python train.py --d_model=128 --activation="swiglu" --grad_clip=2.0 --batch_tokens=16384 --seq_len=1024 --doc_mask=true
Each number is 128 + 24 x the weight over the matrix's rms, rounded and kept within 0 to 255. Layers, rows and columns count from 0. Numbers have three digits each.

# layer 3 MLP down, 128x256, rms 0.0604, rows 0-99, columns 64-127
105136175082134120156110086138121144065105128090113091141131182138103118162130135098126108087107099159112082122102101128100142132110114141099146090125060158164130121158110143116151102133148152
118160149165133115100067162182125146180138173116149128133148112181121085113111118111120118104158138141122150104119120122145167131118165101120115141127161119168092140100104108124121114139148112
162120142117140139112141155134120158144121156181110139136109104147138086085112098122114115122120093138138156133131119105118104080127153108135135116157146114115136117118116134080136133119114106
145148159134150156150127118123102082086174146136143129121142145093157122113128140129096197089176094116148113126181121165135112179141141086144105127095114130128121121115116135144115164133151141
154098147112150142097122136134116146142200112108127095122118109107176154076122138104137125134145100120121120147097094142094110094148122112126106103135162104126173122159153105152127143143147163
129104115134133126119153110092124122152129141137101145138132150128123108172113123159105166153083120091144126125139074146093178137154179089171123145149127126184135069144124100138124105108156101
134153135121136176114061094151115175173141126105155123170155130151123146165110077143159182076107134153140135107128140129158125103107129112098127129127150090123126128092128132116116107147163101
076109110139125177114109107136125110116100178159106121144094098145116139151155109118137095116096127118095114115148145096142168121088092147096119101112114136133143120113151139131127183128184108
104149132105136167141129139109082083119129139149120171112093173120099156114141106151139097117127161171132116123093150103112122153120127094118120089149140106129105138110081086094154119106129102
143126106163146126113161121071129163124135088105126133122104076133120143120136118136106159150139136121112113119145182121150126092173126133128092139141123149126153147093137137133114105144123110
152173123159116132150118126114139182101116176134134150164141134115119108175125145159153098102135117161110152134133104091125080109171151143140127179179153128119147122124108149109101127113135185
122173098102088121082129169125149126156139133102116122151114123140112122141151118114116134133094121101122113118121102079160153130129125092107105146131114146099107122102139131121123132131118093
111162135126104157138104087139146150133143092111125172125165107101121112159118108116118124148155122130085096141132084084137125111136103117139102156094145125145168138153065122159140100155165114
076116120144083146136156118164117154097102120151155150133151143115129128115130169117152129114140161157149127096144121173140185167142129128132121134144129190113106167118114077142169173131103149
136106096102117138111129130101118136095149113124133084106176098162138137118099112166135117110154125133116145125139166108088135151147144072103161121169174120125165109139133133129127139143090101
131128102123144111135115175141142154170088123106110131098126121114153131147120120112123120186161113101124134105164155126081119124076103124119130108109161140138097145150137133104107121114116127
091134134121134143113109106118138118137154120130140144104148117105110089121170142131145133092154124091142149120113115163153138126153096134105111162132131053113083141119113088136126159140130128
096108077161128163126120135141075142091146113162088146098084124099096139144148109120151172133188078155135135153188115132148143128101105098122147123128099133146114159153139132141144133133142160
116130098120156128154135144135145120133099117148110125102124124203114149108151142101117103149135127105088150133160183134120129139123153106089159106169132108130149101163086143119115092125153104
123127113168133123119126141125116154102098103161141123138138124133119100106142118111135173145130108134104126139119094152109121137150116153117113117185135145122158129117164138072121090110149131
150123097120118180108153120104147149143117097109134125129120133158074152139148138159132118150169119141120121106096118126151142129115096108147182111106148111070158136166200098073136115125087178
150102082151169165124144163120155127104146131159094106098138137169154110118122112117169095172134134131109156112139125095116147135116059134118143145127129132113110189118157149147136090110128087
131104097149132149084167078085127165127123123148164110120105157128157179134161141118131131129066105133130103089087157136124098130126122150111128101130164135150106119107114181137123118117136122
122119107136090143100125146146150132174167146104114089104135093127088152132088158132176111147160121129139093071106134109141136107129110147137121118114097134132135148106116104115076108147100077
157131144104144118126142139097157085125168130113136144141117107114147145147130150134167133127106107144155123151123130132112150110101092139168161079118139149142094124122107135130147127122157172
093100106136150136116163129153120142134143133133103110135132138148142140143144135062156107146125134136074114147161148113138100129076127125144097120164130114166131133141160085155093108127113134
148133182152159094119103179125139147160129113127151142125115131137116122110107148119111140153120136122100091158084095114124132149113141070123123150159137132101154128110105124123119176119125126
132140126152104124109184167130100140151183121098108089175132059159089138119166157098133144149137138100124130150091137156128127108124125074087129160137107132087126163149131103133101114162095114
140144125142129102138153137117135132181087146128115136127122138088124134149102131081128107095130127115145172128095111139135129160107101151157111117169122156094182123097104107092157105145117129
116169078135111129103133121129113109078125081141113142167118129096115121103150138155146096092114136117083108128142138141124140140179145133144169126111121156120120083143115111071147146128161075
156124124130102122132091106110154130158118068130126160153194129134134128137093127153139124149142118141145143111135079139097124137106165142166148162165129161125108086112098092107122110157147143
106157109123119115105128168156159142119111143116167182126145140143174118154142148144151133148106140105139125124176134155152136103161101112142121149097148117148104081136143107124180168134169134
063121135152110123094152134077091168141086215136105124147131115082113157123171120133131173137119086158119114127115175141122107144168128119161147107138122105099098124136145109100127154139158154
156113156132161092116124132168074108116158117137146127158115147086126111143140101121153142156137122120128069133109134116131126113141118115165149120098108125105138138146086144119118103126122110
113113129145137153162164106110083106088126128181115088094090134123076160098153132109151119125109085165098128162111121103205126140092141126166149113122084150140102119116094122133149142143116085
137126110117126126136093155140113121147132129177163107089161121120095147127131111091142114121112170121136110059143145131130098143145164161059136161126116124142166097097103140122092146124122119
097124141120134137164118136127120127107094141127137118104111126124117145118114153168090124074165108123156134108144105133113118110129186095166115134116145121161136101140105130159139109125111144
121091081150159113109142120095112104110145174125151136158117129118110123124103191127198140144142153078119133117133117088136121122129127135202160145136132117107131142132105089131093136134120154
142171133065152114138140110112094177133136129155129102136112073106160136081117095112140146078125146152131144128128181122106079125093116104155098137134124152114118101096146102124119103126075146
115143126115146160109137158103138177097116138144157147091109150137078136086185121147141110134103141108141134132157122123129152122101085168097109114112123158144148166158135110138126127125122119
162148172142126117076091150149122087127168150117189124115102117156129121148142094119120099079157164150166115120102087164148150125149120116125144127114096117107123150091117145152151142098156105
120098132120115109149096167127105101091160109123159103177102168097060114133109129129123127125121126142121150123175115147109131189169120094132134132081100121073168138184107095133130157153108099
130139103115083135122109103151119151080126151120176097122114135153088106135124107111110124136090127139133101147137116119132154160125090116147151111123106133138122152114142109119144044090134129
117126162134159140104109155100170105142116115145089118097110116150113132116141143167160122101118165115083133073127146105132144103176153122127119111160101159169067167137131112138061122135157105
137129091141133150168149132121100129130106142122135096085128108157158111152108133110094102130136099130155126081089143120161073100120100138142156155101124134123130139154152152102125095150102139
106115111117101101119158107087120120145143133140132120117145103098107143106138137142138125109140137099092169118100127142130114099086103162156137088166079120171125168141126143167107114137098106
169087168121127108124100132118118149097097131132138129113115110106079108125156134111150140144163125114114173117101107134146126165097147124155151123147097085174121161159122077157115146103121174
154081144156142090141172112074119150114104152113130082112099108119111134144164132149121137140127093103103157073092133104083102087120115124125142148120087127109120091135150137121118101125153184
095140152128105126175097107151100085107133156117125129113098124092166152142122148148118102146174119155106131109120100116159090141201097142186108118146175123114101152135136120171101133130157152
136152114141077099122109110157108126094146095117112125109126153106142228144162124124074142188103139163118120097157168140133110088106117126099087094109161133067126140106147099172103133130080134
066110118072120146168102103076074155126126141127149116148134101135140141093101090160140092147170155160125142153107128121180127109125158147142129110158125120125191104105148138104106126185110136
110103116130139129114179102109151154138129114118148115168157135156104119161142166101132100145149120157162150091119144159127088161150106128106174122102113111088127103104116162136138085164131104
125139101147131150107130126145167082161162085155150149159095141087091148129141137140160127112097169133123137141125156135136129092121099168127125117129136133164146141117178193114124131114130124
132120114154135111116179147092145153097101113097135145146133101108137163172157205151204123107157104128140145143110137135151062151093143150135145081128110111140116075109146101109088085123112150
154131106146118084129089101143105173154093162160087137132115154119127116150162076149139131116101142156131130161087108147136141161144134097089125166096118107127090101131152140127133133119172127
156117087128158136140142089114078143117141103117114133102112099156111161121159167110126102140171115106113127136133161133136112125125131106116160154173150092129167139121133151108116118160136137
133130157138130112141185104166137120128140144156148086120143143081110118154143078124142128113133139111104167139116193132126084095134110119156127129105116086096118145156128143098129150129106123
124135102117103134179138105091143151114133114154109106112109152105137125155145113143156139143125116110115120140160121147122110164127113142136147117121123118135083127151136112161135110140093069
111085120115146124129151185123110151175141186158125125088141126111101123149125137096127136106138098166134158095178146147125089119135143133110079133123176134100084146145145177095118100121085134
161128135116095146134140148137110141109161121153136134150112113121149108090100141100190165147153133104171140119124144120108116130122154123086142108134142127128095157062102157146095095139145115
120138138164126112163126142138130129114128131123101147142110126104093096128122125095110161130105084096121150155138119091096133108175141158143136105086121163150103097111111131114130110123124153
133165171148132115123154132150146144148085152084166146120113158148168107155147155128138141126107147140100119106135160086129118109117146106115122118142141127096113138126112124123109165118108147
132119122132115180173133108130107117069122165061130168174144145113086092104129109141137117148086103164126101160116111128150131134112083109122158174133125155094134137124131112102119111159113128
128151144155189127076113102139131096102138148095145141120148141075098110159119119147108146099132122114174155183084095182122140124078112134114077167163118096118151169136133119101094082143116151
119161121122112093097163148142170142135169138089145107119158141174124139174123155133188140124112116122135079145110104135118120119129133158089106124104139097107133143125152123128096133154144128
138093122125096135094124083110094112108131133127138126123135097101212100177118081116089160149111125110118133163135115137117125128119161109111105141154118149118153112148121118100146155140107140
152097082065149119119108130140097155156171145135121123096136128118127151155157134120128130144129112104128097154133104130110132096114127114120176118179132154139120119115161146141115080121094128
086174149122131167139140075139094114131131143128144089128127117126116157125105165129115107093149113179106109079138161094132162123117066132122092104112100126135150086124116117145125139142134132
141100079107150120103129121131109130164120092168100180114126070119128107130141139076117164145084166120132114118134175119126134142155109157125129098141127154122129088119121159112140137112121139
138126127096122125106108133123119108134150151150105070076129113118116114101150121146109107100078143111141149103141102103187103134093182101092131103116145145193127129171097078188111138124131113
110125113130127127157140068110142109117208161155126159131147124137161152151098131123166091127156115090112130134152137110146174085120132159141127143130110133139150104111144161120115121122141155
111119091114098116131099122141172105149127110113098131142168144137147077134134121138095116084084139100120155106103154139141105159126158099113109159115157161121083152127139096155162181142126131
175115095118129145181178146138149148146121175130112125112080159147139126133117178137134115133130094154155136163130142087136150132089163125122090135090159128144117131120104114098108098135111095
097135120104180141131151147125145128121171132119118112143163137125152117173148112125124110171152101086102155110110130097081155119145120158146092115161118142102116121121110100167148110135100119
097098146145115178138126107126152133134122146056065118161094133137172133114126118141120164131128091127119151128082108161132159128079096101164101114190127095135122131128103130105108105166167137
109149063123136134141127098151126155078123151120070115093131069139119115111142107130129155119096096132136104139144133137170139157120136091091104115121131129119142146108138167136136145154161154
092117106154146134109150077123105162149086193153122140163126093103120136098096104107126136109090145134186129186108090134133119124106116067164163092129093120149143155121133128112092117119146124
167091128114141104142128116123101139108093127097145085131137120130134105105119123145147132138141123123138157132112112119085148102125109163080153108122153149095181157132148158184169136149081144
130101124118177097130153126161135154144139136096152176136141140102095107135106081146157097098130123120102155136109143128168152138123059105151138088096114156134072141117110150116090131112090145
047112113124147127100143116106129143168167126119062142127133127139153095167135146156077109143122131120127113146095127171123117132091112104134140083170088146105146087153131114093162140095072120
199149083100135146113112137151106113135096152140161109093112153097100135130117090113108130084119084166129142119086116136115127111153106102177107157183119128113139123137159156131137171091088096
146103148105163126058130114134151120140115087127104129150124105128107112096137141153134105104198128151115121161134112118100179138119144124081132116142102141149142117084132126145179126153148119
120151128140120165128099141141104128094105140113184149065118154134142088146113138139161087114145085093154136110104098138097139082132134137158110158136146127123116129137137101176146160110133087
144095138126163150125142144152109109160134130144107161106111134103183112162107126129104142136095122132141134127129106124092135099109118072102114121162143131135118155165108128104089139127111115
126128115118068134132135186122131139125156163131142110133121126095098174111073137129104127120129121130078148111121144103122099140073091109143115120087124089139160159109116121094138140173141149
103157117134076075158152125065156078114100133141142073109153150096153132098135127143135119113142132145120136128149143092151129146109168124140100127162088132132152151112146110100143125134148101
100177129136120097152119110144144135107130125170143162140183106142139155092122130134098131119152116114158100170126117122187135107165141102146134122141107102100111135141169147133119121126123112
153169103133099125121116100128132116135136159115144080134117114137098148116106129112144107120152102130118107085078142112179119134126084087136126116100154146094143142135114122107120116168141129
102122087124133101165088109109181154136107116100141152133146115108112088153138126070104120101151133154149113121116129139159176133126132144131105144152138128116064063116118086109114110141156090
092156129101092129171135098133088119153110159142125116115155156082140128110130097134110153058091148131137133116118115121090118138126115100148136130132106129127117112155141111146126121111091123
113099102158123114127134157120140094115157152147136104121162093116159147104128184171191141091127164120127106089171141113145140164139125161143106116118120136145137124106114110098104118092087124
102099130133124129177095118095113121111146148130132149127153152099126152118142135163088212122112117123138143129151111120127134089141126120153137103113084179114098128157134109121134170104121120
106114149136104151140156157075096172158126098135106140129123121143132103127152109113109168057124130069155124093104140085175128104097122120170140135137138159107089168141146137112211138123151127
130131089163149119116156129049116118133147140090121130092106140120108127117152165103181141162084113115129113085116100119118124138106105102166124131114130154092148115139171082124099149138123148
128091142149094147113120118103084144125187156115109137108138123143097079105119151089134156147158101074142145178109109178116137131093152107081129139121144081142171107120117131180136117154113137
085118108145118129128088142149120115117129145141129107132104142144091098185079117089115116121149107123167133127125116140160139149144124133126151130111093145117086153121111154194121110138124107
125124123118116130106153154103101140115115105135125143167105104107126165133124142110142102154170103113148175123129151117114146163144092145133137112133143100095083136088107158098109098120128139
125115125146137125090089128141141110178108123105105089117141093128169108115160123104111175111135114171136135137109152140139143097198110133143163090168135148154075073137181067107146136118110137
152088131141147120111088126154119115147129149138155154130113147121113085169103131137152137137158132131084134139133116154130150127113145129151109098127143108101174106129186092096144130125092141
077111093117134138131127128096125137139117152129117106139089100123121146129093098163133113148131150123142104106127102123149121131149101124123103103113126159107134128159143186147130144131203139